config.yaml
n_layer: 15
activation: "tanh_gelu"
positions: "learned"
attn_scale: 0.125
init: "normal"
init_std_qkv: 0.0409
init_std_o: 0.0
warmup_steps: 200
schedule: "wsd"
Each number is 50 + 12 x the weight over its row's rms, rounded and kept within 0 to 99. Layers, rows and columns count from 0. The size before them is the row's rms in percent of the matrix's.

# up: layer 7 MLP up, 896x224, rms 0.185, rows 362-377, columns 0-223
# down: layer 7 MLP down (transposed), 896x224, rms 0.0927, rows 362-376, columns 0-223
up362 107:44 49 31 66 60 44 66 70 47 50 55 55 41 52 51 61 29 38 45 44 58 64 71 59 54 63 45 49 51 67 62 50 44 76 49 38 57 50 46 53 40 56 40 35 49 56 53 16 37 66 48 69 50 37 53 42 28 61 63 50 36 51 58 62 56 47 56 36 62 49 46 45 41 28 37 62 26 69 47 42 62 42 55 34 73 58 63 34 62 64 42 57 50 39 40 54 54 56 58 50 41 26 59 72 36 36 72 48 54 51 40 58 48 75 51 62 76 63 55 59 28 48 55 36 31 23 61 40 69 61 75 40 38 31 64 41 15 57 46 36 62 53 37 67 48 72 50 26 39 56 45 66 35 42 62 61 63 55 51 64 47 49 43 48 46 53 39 39 58 39 48 50 48 60 26 43 61 27 56 66 37 62 63 50 67 46 52 31 75 51 55 50 65 65 50 40 66 45 42 43 47 51 29 39 49 51 44 51 43 42 40 56 41 40 46 37 44 44 50 37 49 48 41 55
down362 099:60 61 50 52 31 58 54 23 55 44 37 58 29 50 58 33 59 30 24 58 52 60 38 54 43 50 51 51 42 51 50 62 38 41 50 51 66 47 58 44 58 55 52 57 60 34 50 50 51 23 49 59 34 47 45 47 74 55 64 57 39 48 27 38 32 45 38 60 30 53 63 60 58 46 54 48 67 29 34 38 33 59 40 66 52 29 45 44 58 40 47 55 34 49 70 60 56 55 42 05 38 40 44 71 41 53 47 44 42 69 52 52 51 46 61 44 38 40 45 49 53 51 76 37 59 51 60 29 57 78 45 48 64 45 45 56 67 51 73 64 55 40 64 53 55 58 43 60 51 57 56 56 63 58 45 34 51 41 46 49 56 48 59 56 55 54 64 56 41 33 50 56 68 47 59 64 26 55 56 39 40 47 30 53 26 65 52 67 35 57 43 46 26 58 35 67 40 16 41 57 68 46 73 73 55 51 43 46 46 60 50 64 67 57 46 45 45 56 36 76 52 71 72 49
up363 104:57 67 41 45 43 37 58 55 58 47 45 76 53 48 38 62 26 55 25 43 57 57 44 29 51 48 56 74 64 53 47 30 57 68 29 58 47 68 45 53 67 39 44 45 45 43 69 36 50 47 34 42 56 37 50 64 67 35 62 35 44 49 45 49 56 53 59 23 75 46 35 57 40 35 63 65 32 57 48 45 56 59 49 78 47 41 57 39 42 39 32 33 74 65 61 37 60 67 49 67 40 49 64 51 58 36 43 50 42 44 58 67 39 58 58 42 67 31 66 33 52 55 65 38 10 53 42 46 47 47 51 56 41 42 48 41 50 59 38 51 88 44 41 72 74 57 68 43 57 51 62 46 41 33 49 57 41 47 45 30 69 45 54 45 54 64 48 37 33 69 58 61 56 44 40 62 65 46 50 42 48 49 42 61 52 62 60 51 45 74 59 39 25 55 47 41 53 39 41 54 60 58 49 65 71 45 28 61 52 42 53 35 35 48 62 43 51 51 42 51 44 31 49 36
down363 110:70 45 53 47 54 34 50 57 35 51 26 52 67 48 58 47 29 42 55 71 62 60 40 63 28 47 47 54 60 45 43 48 50 54 55 54 41 66 54 45 46 45 68 43 42 42 59 57 18 70 52 33 45 40 57 51 79 34 30 82 33 41 48 46 57 64 33 38 55 49 48 47 30 63 53 37 46 44 52 45 73 54 49 52 29 30 68 37 52 61 57 47 50 47 43 41 57 69 37 46 60 53 46 47 60 59 68 45 58 42 43 65 51 44 52 37 32 38 48 61 43 50 46 57 38 54 58 53 34 64 44 51 50 58 46 33 58 51 64 51 61 31 33 64 56 30 44 80 50 54 61 49 53 61 59 40 58 37 49 65 65 66 55 51 38 43 96 42 42 46 49 53 21 41 56 67 43 55 47 56 72 23 62 53 43 58 51 62 61 46 67 44 63 42 56 58 55 37 26 34 57 39 38 69 45 46 49 71 51 74 33 50 47 43 57 60 23 39 55 44 39 41 62 42
up364 099:71 39 56 47 58 54 46 67 64 45 45 50 31 15 34 55 51 66 70 52 49 48 47 66 21 60 53 32 64 72 44 62 46 70 49 55 56 47 48 60 76 56 38 35 58 33 57 52 42 72 55 50 64 68 35 52 38 49 40 55 56 35 54 47 46 57 26 48 48 76 49 29 32 41 53 39 52 31 46 47 60 55 52 49 49 64 56 44 73 40 39 52 59 41 53 65 31 55 65 56 60 41 63 44 36 50 41 46 57 66 46 36 63 33 44 46 37 35 35 64 56 43 40 54 30 30 51 56 50 62 57 53 71 63 59 56 41 42 56 44 58 60 21 49 52 40 43 59 50 51 54 70 61 60 63 58 36 57 26 83 23 58 42 52 45 54 52 57 42 43 47 49 46 54 41 51 42 32 42 58 23 62 69 54 55 55 38 58 64 31 62 28 62 59 64 57 64 55 82 40 47 48 46 36 61 55 43 62 44 45 33 36 43 47 71 43 47 40 63 52 37 48 48 45
down364 103:45 54 41 58 41 50 54 61 54 42 33 35 64 68 71 57 49 45 36 54 41 63 57 27 61 41 64 45 40 52 43 77 39 58 58 43 49 43 75 62 75 40 58 59 55 45 58 64 36 41 48 46 62 51 59 36 51 63 57 41 57 60 65 68 42 47 47 55 59 58 63 51 49 33 56 40 43 56 51 54 32 42 30 59 50 46 51 37 43 53 55 71 35 50 78 65 64 51 28 56 65 50 54 30 39 32 45 37 56 49 64 59 32 37 51 58 64 51 47 61 39 53 55 68 59 51 35 47 57 63 39 62 34 65 51 43 49 26 49 62 37 43 34 57 61 47 58 51 58 77 36 55 59 61 41 17 64 36 56 46 48 43 56 39 55 42 59 35 56 37 55 56 49 38 30 45 57 44 40 49 55 73 44 60 54 27 68 36 48 42 43 32 59 74 32 30 30 60 38 45 41 52 70 46 67 42 61 67 43 59 50 34 60 63 36 49 54 42 05 43 27 33 50 45
up365 089:56 58 46 62 24 42 43 47 45 58 47 61 61 37 45 29 48 34 29 59 46 48 52 58 81 47 43 43 58 26 74 59 50 56 50 43 74 74 47 47 50 55 44 39 73 45 37 43 44 53 61 66 36 44 28 46 56 36 55 55 44 57 61 34 52 75 36 43 34 43 35 53 29 77 42 59 34 34 48 38 56 36 37 63 41 41 31 31 60 54 35 40 37 53 53 64 60 50 47 51 55 53 46 44 26 49 56 50 39 76 46 38 50 59 54 39 31 38 58 50 69 36 47 55 48 56 71 60 51 54 44 49 51 50 40 48 64 41 52 36 37 56 37 39 49 30 70 57 49 46 48 60 51 66 61 66 57 38 34 67 64 68 56 66 37 32 38 37 42 48 65 41 54 59 29 57 66 49 67 37 50 73 42 61 68 48 36 70 58 41 36 48 52 60 40 44 29 56 62 61 40 45 73 32 45 68 56 70 48 41 42 55 40 36 37 72 37 36 54 61 70 40 47 53
down365 094:72 46 42 64 46 43 35 22 53 58 63 38 48 46 62 51 59 60 40 48 64 42 45 48 69 71 43 76 40 57 52 73 58 48 41 41 42 45 43 23 55 65 55 78 64 50 51 47 41 47 42 63 33 60 50 63 55 48 59 75 38 31 53 72 58 61 37 42 63 49 61 55 53 66 35 48 70 48 53 38 26 39 53 31 49 46 58 58 57 32 40 21 53 78 50 40 39 51 25 46 31 61 57 51 31 54 39 56 40 37 54 45 64 63 54 67 60 76 47 52 62 40 44 67 49 41 56 52 59 57 56 61 58 43 34 29 53 45 22 64 37 46 58 32 42 54 26 53 63 57 38 53 69 27 44 62 35 37 64 42 44 35 62 66 53 52 51 57 45 43 59 42 35 59 49 50 53 53 47 63 58 65 26 28 25 56 47 52 46 63 48 51 37 47 66 76 57 49 43 44 53 45 52 60 62 40 57 49 34 48 64 57 33 62 53 44 42 59 38 44 38 71 52 49
up366 103:60 58 40 67 54 34 28 42 49 70 56 51 49 78 31 60 46 56 47 37 75 58 78 59 42 53 67 44 30 38 46 50 49 51 36 50 21 28 45 50 30 49 53 59 38 70 30 53 55 49 60 73 78 63 47 47 69 38 58 49 39 51 53 31 50 57 40 78 64 54 42 78 42 64 52 32 54 25 78 50 69 33 43 36 35 62 68 44 43 55 48 51 59 34 20 27 51 50 61 54 36 52 70 30 71 54 37 52 45 47 43 54 45 52 48 55 30 45 54 56 65 58 61 57 47 46 65 69 60 43 34 37 45 54 47 56 49 47 53 45 53 63 42 48 67 62 57 37 51 32 65 53 44 62 63 54 65 33 50 34 43 42 48 40 32 49 47 65 41 54 68 56 65 46 40 30 45 41 66 43 56 60 47 65 65 48 44 58 33 61 38 55 38 52 40 49 54 53 51 44 64 69 41 68 52 43 41 47 57 61 39 61 34 37 46 51 59 39 59 51 54 61 47 56
down366 098:37 58 48 57 57 49 55 47 40 24 38 51 64 34 54 36 55 43 60 40 70 69 57 37 57 28 46 49 72 59 57 22 62 59 67 45 47 30 30 39 58 43 65 44 49 32 52 38 33 42 48 64 38 39 47 20 39 44 47 25 39 59 48 44 37 39 33 27 49 67 46 59 66 37 54 39 41 57 38 49 52 44 56 38 46 50 39 60 46 46 42 63 43 51 56 39 56 51 53 45 50 33 34 50 50 50 64 56 48 74 31 61 54 36 57 66 53 45 68 64 54 44 23 40 59 60 69 56 61 59 67 42 44 48 37 68 37 80 66 50 69 56 47 74 48 50 45 60 53 49 76 50 52 36 73 46 79 72 58 39 33 80 46 67 41 56 55 39 28 62 56 59 65 64 62 52 55 42 48 41 65 45 61 51 56 56 28 53 32 50 65 40 51 43 59 54 44 50 56 34 64 56 46 59 37 42 43 63 68 45 44 44 43 46 53 45 36 43 61 61 66 30 41 55
up367 088:45 37 58 63 55 37 35 44 29 35 57 48 51 50 37 57 57 55 65 51 27 38 56 53 46 54 54 80 73 26 51 50 51 47 46 60 55 49 65 32 52 54 29 55 51 47 54 39 60 38 51 49 66 53 60 71 57 34 61 51 27 31 86 59 51 32 66 53 30 56 18 66 42 51 54 84 56 47 54 38 56 47 60 43 62 37 38 60 45 47 54 33 41 42 34 60 50 57 46 51 50 41 58 48 23 33 64 54 28 38 52 34 56 44 46 36 63 39 38 48 45 52 41 84 59 49 41 35 43 57 57 65 54 57 66 55 68 59 36 56 59 56 45 44 75 69 56 51 60 42 44 54 55 41 49 60 58 51 35 37 60 33 42 45 52 44 58 47 39 64 30 40 56 72 52 68 59 38 52 37 32 48 51 44 62 50 58 35 50 65 56 39 55 61 41 43 78 71 54 49 46 53 48 44 45 79 35 53 50 58 75 44 35 58 40 49 38 34 53 52 37 75 53 53
down367 089:74 70 57 41 62 48 45 39 43 70 42 54 41 68 49 54 41 48 40 27 43 72 37 69 46 53 45 46 51 32 22 60 43 69 56 50 34 51 30 41 71 58 49 56 42 46 54 76 38 40 51 69 53 68 67 33 66 53 56 59 68 41 45 49 46 32 43 51 61 26 71 33 55 30 42 48 67 47 57 58 39 53 34 47 51 59 48 48 37 37 46 50 52 51 56 43 57 44 27 39 54 38 60 45 37 54 55 33 43 46 56 40 52 43 45 56 51 60 41 55 28 47 39 74 56 46 42 77 23 56 45 38 66 33 59 47 36 39 27 42 37 50 47 41 68 62 66 46 37 70 56 52 62 60 63 53 63 55 59 31 41 44 66 31 68 58 39 56 44 36 62 21 62 73 47 53 45 70 52 52 44 52 58 37 51 47 57 40 54 36 39 54 53 54 53 28 70 61 48 62 42 46 59 51 34 38 38 53 42 44 32 63 55 70 69 77 36 49 69 61 51 57 55 37
up368 100:60 54 46 62 46 22 47 58 44 23 57 38 47 49 60 55 48 51 48 43 45 57 45 81 39 69 56 35 54 71 68 49 39 42 46 47 44 61 52 63 39 53 47 48 67 56 69 42 47 65 73 35 62 65 32 59 62 43 54 49 31 41 44 55 48 54 68 69 44 56 49 47 26 44 42 43 54 15 53 58 55 29 51 33 57 80 70 48 43 42 52 58 57 59 53 63 51 49 57 53 52 49 62 59 68 71 47 40 45 64 42 60 55 58 25 47 36 51 57 46 48 76 58 49 42 60 51 54 62 32 48 51 33 64 42 44 68 49 69 34 49 60 58 36 31 46 62 51 51 31 17 43 55 52 44 56 31 60 43 39 26 42 33 50 40 44 52 56 69 42 48 61 60 36 48 46 45 47 59 56 48 43 63 49 61 33 48 33 42 54 55 46 57 56 40 48 44 35 30 27 74 56 55 52 61 54 35 74 45 43 44 36 54 39 21 68 45 58 64 48 73 44 68 72
down368 099:60 54 54 74 66 66 45 42 36 34 62 59 51 41 52 51 45 49 69 37 60 41 58 44 66 47 58 59 54 37 20 45 56 70 64 65 50 40 67 43 27 63 55 67 44 41 43 58 55 46 48 40 37 48 53 37 36 48 49 28 36 33 49 32 49 58 45 60 48 35 46 57 37 39 28 52 43 17 64 71 48 52 57 68 28 42 52 54 46 51 66 38 37 47 43 44 04 42 42 48 63 52 14 43 38 40 72 76 63 48 30 43 70 55 67 37 52 45 53 48 44 55 60 72 45 54 59 17 41 50 47 42 61 39 63 47 55 53 44 47 52 49 44 59 52 44 47 54 43 48 57 57 64 61 61 57 46 34 45 70 65 68 71 52 53 27 64 43 52 71 52 40 50 77 45 81 54 38 47 60 55 45 60 52 66 51 46 44 40 63 60 45 32 51 32 56 54 46 63 60 51 41 40 40 52 58 42 60 35 58 46 53 58 45 70 53 65 44 58 46 51 53 36 50
up369 111:61 54 49 46 47 38 45 72 50 59 39 62 40 58 57 63 43 54 49 65 78 48 29 71 63 63 55 56 59 60 38 56 44 49 44 33 44 54 75 50 35 68 41 37 45 38 60 56 67 38 50 41 60 60 53 21 42 46 73 72 61 35 49 80 49 54 46 42 64 53 39 43 55 54 50 69 46 53 36 57 33 49 40 13 52 55 59 13 55 36 48 51 37 60 29 51 52 62 60 48 16 44 50 43 68 76 49 28 41 42 40 52 45 42 59 31 53 48 52 42 44 65 47 32 45 60 56 50 48 51 39 46 60 49 65 42 65 47 55 57 41 49 59 64 46 47 65 59 44 45 57 42 64 46 48 56 60 42 62 57 35 46 36 49 68 61 63 65 50 52 69 55 40 68 64 43 35 34 62 25 38 54 61 53 50 40 50 51 56 37 35 51 63 56 60 67 27 27 37 55 20 51 48 63 51 37 48 62 60 56 43 22 57 71 50 39 49 47 39 48 62 51 46 59
down369 108:49 49 30 27 34 52 35 56 47 35 43 47 36 52 42 57 43 28 50 55 46 39 34 57 43 72 44 47 50 61 65 49 24 68 33 52 46 63 54 61 69 46 47 76 50 66 57 53 20 53 55 70 45 57 43 39 65 63 57 50 45 38 47 34 37 56 51 75 58 44 50 57 45 42 52 60 33 20 42 51 41 53 55 56 45 58 30 29 41 49 53 36 44 51 50 51 56 58 43 51 50 54 50 38 44 54 67 49 51 52 36 31 31 46 57 48 42 41 54 68 45 22 52 60 62 55 45 70 58 33 52 54 45 58 54 45 68 65 63 49 62 46 19 27 40 65 57 66 70 54 38 42 54 59 45 68 62 31 44 42 42 35 38 71 42 43 64 47 61 77 45 62 70 62 50 29 59 55 73 40 53 45 79 45 36 53 41 44 83 51 51 57 50 46 43 33 58 59 60 44 59 47 57 78 39 61 37 67 36 56 69 49 63 58 49 40 68 39 43 48 48 43 50 43
up370 097:47 64 49 52 48 38 41 42 41 52 42 52 43 35 68 25 56 57 55 65 62 42 35 65 59 53 34 38 57 37 41 84 50 44 40 30 54 66 60 43 42 54 45 50 53 65 53 29 55 47 69 40 63 41 59 47 71 43 62 48 38 37 42 45 52 44 55 30 64 42 57 52 47 46 58 48 39 37 63 74 50 41 37 54 64 49 38 35 60 52 27 53 49 55 51 28 79 62 46 66 41 56 52 35 32 48 34 60 57 50 48 49 55 43 67 48 63 59 48 48 31 51 49 36 65 62 60 56 43 83 52 46 52 53 59 30 43 35 89 52 51 53 35 45 51 41 72 52 48 39 57 51 59 45 45 71 46 41 49 48 63 53 48 48 56 44 51 67 48 39 35 53 40 52 66 44 51 83 37 29 64 45 47 66 48 55 51 35 45 45 36 45 63 30 47 67 40 91 58 32 56 43 47 50 68 53 37 66 66 43 45 58 44 43 62 24 25 39 64 52 54 26 50 49
down370 094:34 48 51 50 41 63 45 46 73 37 49 41 52 67 62 38 47 42 29 57 41 46 46 46 56 57 36 60 45 56 50 45 73 56 42 32 42 49 48 52 67 34 52 49 27 25 59 49 54 32 48 44 63 69 37 44 56 23 69 47 54 70 53 52 32 46 42 55 57 38 54 46 72 59 36 31 42 43 64 68 47 49 63 47 55 47 33 53 47 41 45 61 29 47 59 52 53 64 68 51 38 68 48 45 43 64 60 30 46 82 63 45 55 37 59 33 45 58 62 41 36 42 57 57 58 66 45 26 62 41 30 71 43 31 43 36 56 40 44 63 62 47 70 58 49 55 56 35 52 59 54 29 54 75 54 49 50 58 54 54 61 22 65 70 54 56 53 48 28 78 45 54 37 55 48 63 50 74 54 58 55 34 55 59 46 58 35 72 50 59 39 71 46 64 56 31 38 63 30 53 37 55 40 31 50 40 62 67 38 32 69 40 54 59 66 46 48 51 60 40 29 70 58 43
up371 100:69 42 65 44 35 63 55 53 40 37 34 68 47 43 62 50 46 42 45 36 50 38 43 49 34 38 42 57 55 26 33 40 41 78 39 79 34 46 72 58 61 41 34 55 76 63 52 55 44 54 62 43 47 43 38 51 50 57 29 60 56 51 36 61 50 36 30 46 53 41 49 61 39 46 55 52 64 57 33 30 43 38 39 47 56 53 41 26 46 46 66 55 56 58 64 46 56 44 40 71 41 40 45 70 21 67 47 52 16 47 52 57 39 62 45 53 51 43 58 60 24 66 61 43 09 56 31 37 26 30 56 49 53 66 47 62 57 59 58 39 44 56 56 60 48 54 46 49 50 57 60 55 59 59 49 42 43 56 41 46 72 41 33 44 62 84 47 46 54 49 53 62 73 49 46 60 69 38 56 66 36 51 62 34 67 66 52 59 43 48 49 28 45 55 47 41 38 36 50 49 55 50 42 60 50 59 48 34 74 56 31 39 48 57 49 55 45 75 39 50 37 62 64 50
down371 105:46 44 51 52 72 42 50 45 40 24 40 65 62 64 43 44 48 68 39 64 49 53 32 49 30 50 54 62 64 52 54 52 60 34 65 40 42 64 57 44 51 55 63 46 52 34 39 62 48 41 70 64 52 52 33 56 54 61 45 64 61 57 53 61 49 61 50 77 40 54 37 43 34 29 72 65 60 69 35 58 73 57 58 52 69 59 54 53 47 35 36 61 58 58 69 66 43 75 57 53 50 54 57 59 32 54 33 64 53 54 23 42 42 55 41 27 20 39 54 48 63 51 56 42 25 52 22 41 45 38 54 33 44 37 34 58 67 27 46 59 47 42 50 68 46 39 35 42 51 38 58 42 73 70 51 44 39 61 52 42 64 55 34 55 73 38 76 68 45 65 57 51 34 50 57 67 55 43 48 34 52 51 30 65 41 42 54 32 70 45 56 50 50 35 69 51 51 47 29 46 31 38 46 53 65 53 50 42 36 50 39 31 28 45 37 54 49 63 50 42 42 66 46 53
up372 096:34 33 64 54 59 53 56 45 63 68 39 42 61 50 63 65 68 50 50 42 61 68 47 46 54 57 44 48 64 21 60 43 46 35 80 47 50 47 38 38 54 37 49 39 50 33 55 47 46 40 40 36 40 56 54 45 38 50 51 48 70 50 71 36 78 61 65 53 56 64 71 49 33 57 39 57 41 55 59 55 27 27 38 26 41 53 41 57 51 50 72 42 29 37 59 50 46 49 65 38 50 42 41 54 47 63 37 40 34 52 38 50 65 42 57 48 70 54 61 39 37 44 68 45 48 63 44 37 17 41 49 65 63 52 60 53 37 35 44 58 44 62 53 62 86 55 55 49 40 34 59 68 24 57 66 71 41 38 53 68 51 48 39 68 38 54 69 47 32 54 32 43 56 54 53 76 48 51 66 33 37 50 53 49 64 47 59 43 58 43 59 48 74 58 50 42 39 54 48 56 42 58 33 34 55 32 60 66 55 33 38 30 25 65 45 61 57 45 66 58 47 53 43 35
down372 089:48 64 49 58 27 50 47 44 49 47 59 65 52 32 59 44 63 61 59 66 44 36 52 71 38 60 56 41 25 54 60 56 35 60 52 39 61 30 55 62 38 59 61 30 59 73 41 61 49 36 52 31 28 51 33 57 49 61 72 54 41 51 31 59 44 71 45 48 29 43 43 58 41 24 55 63 44 28 47 45 48 50 60 42 65 59 55 31 49 54 26 58 44 49 52 42 51 59 70 42 39 63 40 20 36 51 43 68 72 58 46 64 29 47 49 31 36 45 53 23 64 43 50 36 52 51 39 61 75 32 70 47 56 49 49 35 44 39 42 47 43 65 35 58 46 61 57 73 48 73 46 26 42 45 54 61 40 60 73 43 48 55 41 46 61 35 52 48 61 52 61 53 45 72 64 33 52 55 63 24 65 48 54 27 52 47 43 41 37 42 44 24 76 51 51 54 68 41 41 43 63 49 71 64 41 50 58 52 47 57 69 66 65 56 55 46 60 57 45 50 54 39 50 55
up373 103:40 61 44 54 54 45 55 59 52 34 69 42 33 67 30 45 12 51 58 59 44 38 35 62 41 27 60 37 38 64 50 44 83 45 46 72 35 57 57 68 43 36 49 29 37 39 58 19 40 37 45 54 51 64 58 35 57 39 63 34 46 65 71 34 48 57 75 32 36 56 68 34 45 54 46 53 47 55 57 39 29 37 50 47 51 51 56 43 43 33 23 62 53 46 48 58 56 57 37 40 41 70 54 37 33 24 39 51 52 46 48 68 55 46 52 65 61 57 35 47 60 45 63 57 36 38 58 43 44 26 56 46 61 67 68 56 56 51 36 60 41 40 34 50 58 61 68 45 60 50 54 66 59 54 56 58 60 56 57 45 56 75 57 54 46 66 63 34 44 62 60 43 33 61 47 45 66 34 67 53 58 42 44 53 56 47 72 68 60 67 53 52 41 63 31 60 46 52 62 37 58 32 38 38 62 32 47 52 67 56 45 50 44 31 79 42 43 59 45 49 51 47 35 46
down373 099:50 40 35 52 39 39 59 71 53 48 45 31 44 57 76 32 43 38 40 44 32 53 60 51 57 53 57 52 54 54 35 61 47 33 30 44 64 56 49 47 51 52 72 61 57 55 46 65 58 76 39 61 49 58 45 63 53 62 41 62 62 52 57 36 42 49 30 66 55 56 50 44 61 75 38 70 49 59 49 39 43 54 57 48 40 44 39 58 54 34 46 46 55 73 41 66 20 59 51 66 43 40 49 53 53 55 39 18 49 57 65 55 52 38 51 39 30 46 27 50 54 50 37 59 47 38 48 67 57 63 49 71 40 63 45 60 53 69 25 14 50 41 57 48 60 52 53 42 30 46 41 40 63 53 41 42 69 39 05 48 56 58 62 48 55 37 40 70 59 57 62 43 39 44 43 32 54 55 48 54 40 36 51 58 71 37 63 39 49 63 43 44 36 72 60 31 60 34 55 61 71 39 62 39 59 77 57 57 50 56 52 32 48 44 53 62 67 50 43 59 54 33 54 29
up374 106:60 51 44 62 42 45 38 45 61 45 66 49 34 46 67 57 62 35 44 42 59 70 50 40 47 60 46 64 41 65 40 69 34 54 40 27 68 28 56 62 57 54 57 39 39 48 38 57 46 37 49 79 46 50 34 51 70 44 63 61 31 28 23 64 38 65 45 45 38 50 57 57 60 47 68 58 52 56 45 65 54 49 27 44 42 50 49 55 49 31 61 52 61 46 44 53 50 68 46 42 42 39 80 60 61 37 39 28 47 57 57 33 59 55 54 36 54 43 68 48 33 45 50 34 79 62 74 47 76 73 39 43 54 43 60 46 41 44 74 54 38 48 42 47 59 72 53 86 44 35 62 58 23 35 42 48 53 48 51 68 43 50 62 71 50 46 42 47 32 63 47 49 38 49 60 65 38 73 49 44 46 64 32 41 50 43 35 35 57 73 52 47 53 46 37 43 55 65 36 47 36 45 49 53 63 71 52 54 44 48 44 44 66 45 67 47 31 54 63 49 73 60 44 55
down374 100:54 52 74 60 49 57 48 51 48 48 38 59 53 32 32 55 60 47 43 39 67 60 59 56 45 53 63 48 50 36 64 52 57 49 73 64 39 34 54 75 41 70 18 67 34 61 53 75 51 52 54 45 58 50 61 50 38 48 40 34 60 69 34 56 53 64 48 71 60 37 51 48 58 68 49 45 59 31 48 47 52 50 63 58 73 47 58 55 64 54 61 36 34 45 46 36 48 49 57 30 53 45 46 44 44 50 48 54 57 42 63 44 65 37 41 48 53 35 47 43 22 34 43 54 32 58 44 52 30 42 86 46 30 48 55 36 57 47 52 32 48 61 43 23 53 42 49 51 61 52 35 53 46 59 55 46 32 54 57 53 25 54 47 16 68 49 57 54 42 49 42 54 39 44 46 55 37 35 65 91 58 44 66 56 39 62 57 60 45 48 53 49 41 73 43 56 47 46 67 61 61 57 54 60 45 28 47 35 58 61 54 43 45 44 29 32 81 56 65 24 46 52 28 41
up375 100:29 46 47 78 57 31 49 44 16 34 53 39 34 41 33 71 52 56 48 47 36 66 52 70 54 45 51 42 38 68 74 49 27 53 49 50 71 59 71 53 77 27 41 60 46 55 34 59 64 59 62 66 45 55 49 37 33 46 55 23 37 49 49 40 55 57 46 41 48 44 37 57 70 39 66 50 54 50 40 51 57 29 51 46 58 62 45 45 45 48 51 57 60 63 53 63 19 43 55 38 52 64 45 48 63 33 62 52 17 79 46 62 46 60 68 64 50 28 43 52 52 38 42 45 54 48 54 56 67 61 64 54 42 57 32 62 59 48 78 49 40 30 47 53 45 55 49 53 42 53 40 67 49 25 65 54 49 41 31 49 39 53 44 42 37 58 55 71 51 44 50 61 45 47 43 62 63 37 62 53 55 34 56 63 41 43 47 38 40 56 56 84 58 42 54 43 53 42 48 32 56 57 45 57 46 47 46 47 33 64 26 41 38 60 48 33 57 45 48 27 64 30 51 63
down375 097:58 39 41 49 33 74 52 43 54 45 42 51 36 45 46 42 66 39 58 69 78 39 59 54 58 39 26 48 57 74 48 55 53 54 65 32 42 58 44 59 26 67 69 57 57 78 38 40 45 45 48 65 36 61 33 60 81 53 58 40 47 52 51 62 50 37 23 39 21 53 55 39 59 22 32 70 61 40 57 40 58 44 55 46 50 36 61 51 69 53 45 34 47 29 58 56 42 50 49 52 64 41 54 62 63 49 47 50 58 37 52 53 52 63 68 42 60 45 57 45 52 66 50 64 34 60 44 64 43 52 80 65 57 41 51 37 25 36 51 47 37 66 42 57 45 49 59 55 38 46 53 55 46 51 33 62 49 51 51 38 28 53 62 48 49 50 60 51 56 61 21 75 28 56 45 47 53 64 28 52 39 69 33 33 66 50 45 42 28 52 46 60 47 51 53 56 50 63 47 70 42 75 39 41 61 61 48 64 36 65 36 37 27 46 47 41 46 41 35 42 51 72 52 61
up376 101:44 40 38 35 39 66 59 44 57 50 66 44 29 62 46 40 53 46 23 33 32 50 33 58 57 52 37 60 72 65 57 60 48 51 34 75 58 61 49 60 51 51 48 50 60 54 62 46 43 56 51 43 55 63 42 57 41 37 34 50 50 59 51 61 24 35 35 46 36 52 58 49 56 60 44 55 68 50 50 42 59 44 59 71 46 66 39 54 54 52 56 07 49 50 41 39 59 33 36 43 66 61 52 40 49 65 59 58 32 54 57 73 35 72 53 55 39 37 68 57 55 40 60 53 53 71 49 61 57 26 33 49 56 37 52 66 52 53 59 64 85 35 14 54 75 38 56 40 40 34 46 62 60 56 60 80 45 48 66 37 51 48 49 38 53 55 60 55 36 54 37 46 42 75 46 50 48 54 32 64 47 38 41 44 56 41 61 58 48 50 51 48 32 67 47 45 59 40 44 44 53 65 61 37 59 59 50 33 54 43 30 29 28 65 40 48 40 75 33 56 50 59 52 62
down376 105:39 69 46 52 71 61 61 26 57 38 38 47 33 66 49 32 49 61 46 38 67 70 46 44 67 41 34 55 30 58 59 45 49 44 47 41 42 48 65 70 66 49 55 48 51 61 52 77 43 67 45 61 47 35 70 39 47 64 72 69 49 36 44 39 44 44 62 45 47 40 58 60 64 34 50 67 55 59 46 71 63 43 61 42 77 33 61 47 48 38 39 21 43 69 50 62 68 58 25 58 39 39 61 45 79 32 62 64 36 49 58 48 49 70 42 62 37 44 59 61 41 54 57 57 61 38 28 46 48 39 31 41 64 40 40 44 52 52 34 44 57 57 36 54 40 51 27 46 53 40 52 57 48 38 46 43 31 40 38 38 59 50 53 46 38 42 64 52 62 43 59 35 43 47 46 70 38 70 53 67 61 37 54 53 30 44 18 36 57 47 60 46 54 60 49 51 52 55 38 30 42 60 29 51 74 53 30 58 50 36 60 49 60 63 73 70 40 43 64 43 56 45 60 39
up377 101:23 35 60 57 31 52 45 42 55 60 72 40 49 63 59 51 46 69 76 42 55 52 32 48 50 55 52 60 42 32 60 71 52 64 48 38 39 48 47 38 43 33 47 56 39 49 67 33 62 33 27 59 48 53 50 58 33 52 22 53 45 22 67 53 59 57 37 35 65 55 48 48 48 29 45 46 59 31 54 37 52 45 52 68 34 36 28 41 54 61 82 52 37 33 21 64 55 63 36 60 51 40 37 30 28 47 37 47 47 71 38 58 51 49 38 35 53 44 51 72 50 49 40 56 40 56 36 37 49 43 46 49 48 69 41 49 25 43 43 72 40 61 30 51 47 31 51 44 78 52 60 44 62 49 37 28 50 56 39 65 57 64 56 48 64 48 66 58 56 28 56 38 70 52 44 76 76 50 44 51 52 52 47 65 41 45 63 53 53 37 58 59 47 65 67 47 54 58 61 55 68 58 42 52 48 63 34 43 68 66 55 52 54 36 51 38 32 49 53 50 59 48 38 62